Part of a small language model's weights.
Size: width 128, 2 heads of 64.
Architecture: no biases in attention or MLP, normalized queries and keys, value embeddings, an embedding shortcut, skips across layers.
Each number is 500 + 50 x the weight over its row's rms, rounded and kept within 0 to 999. Layers, rows and columns count from 0. Numbers have three digits each. The size before them is the row's rms in percent of the matrix's.

# up: layer 10 MLP up, 512x128, rms 0.131, rows 369-379, columns 0-127
# down: layer 10 MLP down (transposed), 512x128, rms 0.135, rows 369-378, columns 0-127
up369 096:501454499582500500485468524581424433443611475546459472578449497450489464495453521483401475450511479450518546495564501512397549479436604483474470543533488528526514583595538602496424437569540478512547427463552409527470387531378537380523518574394490500441510492503482529507501540386490526568446486476510504425530482495460393495526486549487553547503506489471455518480452508526453468558505
down369 088:427473548462471445560583462502480568511610514563515558498565528492487608522361472511489483476465572541529433474528487463565449422504495461517476501492447508466447472484509590587476540472417366445488502473559413503411442468467520495538522536552499539454407470523447365482427480512446468489504530433415520560501465450451513433483510571491594489500475414587492563536547530531519522486509
up370 106:555488532522536553443471469515472493575590347495572488481528539512551490564425654410541520543515518403403477520637485451507527518460565533556466449423575389454490490527430503522517619493464506495525527450479506461594498582377529504490510533492468474518542522444463508511539488444524473532520482504512476493459488450525462482522568599488454502478532462527525434568471492454468571478444
down370 099:474514495495550486496477382494537403544637531504560566467543400503595506477526428475527468466540499507486430513505473544563446479463472458532481500551468491530560523495418507501455448557463496504504482503575375498471461574471433557468505549603575481409473540439405536395488517527390538479444485433450464531448467537488471515492549430494509562481461498636510597517472562552449497536541
up371 103:508536523574532574523500494568472405453453502495538498489428653525622498491531545543432620515571404437514538458496487470506476517458524498469549562497487513529509475469539475377483552565521531515513442498521541457482421505491560463474448497489503550600644432497517497552433516481489448549512507552519510526495432524484489510467523463451534478416505487468483524453388555512458642614545
down371 098:428500464463390599549495534460475493484516545424471520466556465467442444508474488413468600512433513413510476527553483469504498611495430523616537567516495462500527541473495473493528587436461512534535483425571467540523506446553520508544464585529425463579420561466526509525546470510467433497475470571454493576484503423490496495607562490498453503418586555566584507505560463542567410509391
up372 098:545476504506539520585414495492381490491518569512440547513511528447509526477453482393448456434493433482632502556507411437527543487478572574525521450472491451540476412498472526502492475511527423490447542504507561571472451418402459513468541488549557537469516486503450495474442545457436488469458449539587439429572426521388466527528527516399478560537451509493593504398527425510591557445479
down372 106:532531504460525484441512551441537510519581586491467563516457394471494589582539557599529481404417581544502439450505487419560482488499531539460500501437479501457386495581491562397548457453502582469520541531442418427537447580470483438486489571497510487449487511488456524509416541576538530558557470462484447551526516407432529513541553517431491466451508524484429468426472476576504592505415
up373 108:573515487478493569532543573449427446522508423510435484498623461505510589512536482417477578598521476451506497565450546468534553452441507461495513443463534501475466467544604528476527528523518435548398587411562499452499509441440495528504441389597536560464529557469537522468518525482468535501535482434469475560462401492578462538486502515470467513499367452471403489434513541427451446541412
down373 099:523593496491554478577504466395494467422477505343469433411557430452481393413488409576452544594478493475509530452526538463583437489473468489461557532468454523560515384367528542568562512488546498514491552539481490384522457507452466533533583476556525459535533533513369558524487543482551525502477497472470477492442486451567490557509533449504508513481439475534518498475508518495515426452547
up374 101:505473418534570547574538505524560401529455473551514496464492487591475519483416464455496484418521423452404462471478467491451512471487580508544491493409563387398523561516565511493510524516483405521424530407418530596502572454515490538483530555553531474491480486515459579504541567517505431434511439518491521465499429562500558598429497524407454537450531401445514502430516482581596468510536
down374 106:485538492478525581487494509437524506476536536404469437508493482575457362489574476538532514538450478519449442557535554581516400446475498472494539519411447556492580536524561506561492488588495495452461456392543420494480422402553518525484402545547463541389566466458471475593483506536528415448462457455562447516446476611466487533474506451566495519534541571434488461427464571459535497458477
up375 098:554495447548510464471561610491476531501521584502466603458574552466479573532448394466422493590415474449528561493469512511511496475493495473510500497513462487508520604545445470469472575555363481568535525576542491488586574529497415473516481508594564509450499479426559390495547495526555589440495483494513520470505519563446504468514516445525503591411573461472544542413499557456457393495508
down375 101:484527501520602566500484447545584542510433522442486479517450447537484449467530476483545501474597551513509463348596523554469498504462462502473467499516525507513465506472516497549538532577502523511563455581472452515429466598389481599458532598486522589579505431498425421523508467453502481502603581532511488534496487543478504492445466520490438503466483399386558402463427488555482384468513
up376 100:495454505582485531592571579534411538464509548480472551538432569433477482526467512393458486410512539477514449459540503556521549493527462469605595427548552452508627505519547520529592512533525493535524505482511530567517515543541433444516543491536447531563522489486477508528459500518483459562481450521537549549449437430428507607548556522507335514602530499431544462501543519445553412442541
down376 097:491534513533540447523499478504577491448458469449466558493446508454560489446522482546502488525523481377467503493502520401500519486531452464499513506472470556480494555470588506525504492476443426476401452541480584565479491455571601506548567503571540577538460466457503599514569552530515435525500403340469591574466451479497518474582416389539524594490543538460486551539591476507513613527549
up377 094:573532477521493478510528526464539456527524519594556496576422494442458520485417499493444478484371527474438486498574451503517481443450508559602393430442414431495513499508579454435568457475580467462437532567525436435528470612506578502491451591511452493555538503500555428376457545470548482530579375495512515521509517445441481535434481496448494457451504453465541468454496504534495449594521
down377 104:558406528482549429521490498540489445551503391480485474509418532519498570492467515541540435498544487524534457459438481448631462500526581473515487508463557495488445471502455610593487431478555474544583444447509486557528505530509431431490507571498434475477560477475577451467555442559515578488478647525418558430447512425495520521454466516504520512471450478536451506526562523521367643461491
up378 097:498541526537542480576500490452497616553503487494520661531599552581453589504509479442447582465518482498558498488543493510437485545491545558567546465431517561406576414498578471467433526510452434516486513506504433570479509531470400549531412570468451470521477469580573565433465509491528547542491492522548494495574511461488459514515498522484507557495422420480529500479580625421573469508577
down378 097:493489498517461515475502486508492513496544427455540443543541513460527558531498440397517529446466510592574483551486532572505388457489506594552478458543566489446483403503478473568574574538505450547461406529503528468582579527442456546484618459584519514466514445436453514603503508580399422570591543416546551514548523460548415482472490523594550537444541478456524486567542504460449545467525
up379 095:528466467510543535440541567517496467468454489544464446487412545427507560434428606471453515545469517468503486498438534472478439470407487455524480512499517374445471496564503534468521520510554424523510536400372521520573462530463472459497542519450445530584483520509497572500432463579448413419517591631515544475468493455496403556438521429524468395561514472534580517453477446483565560440498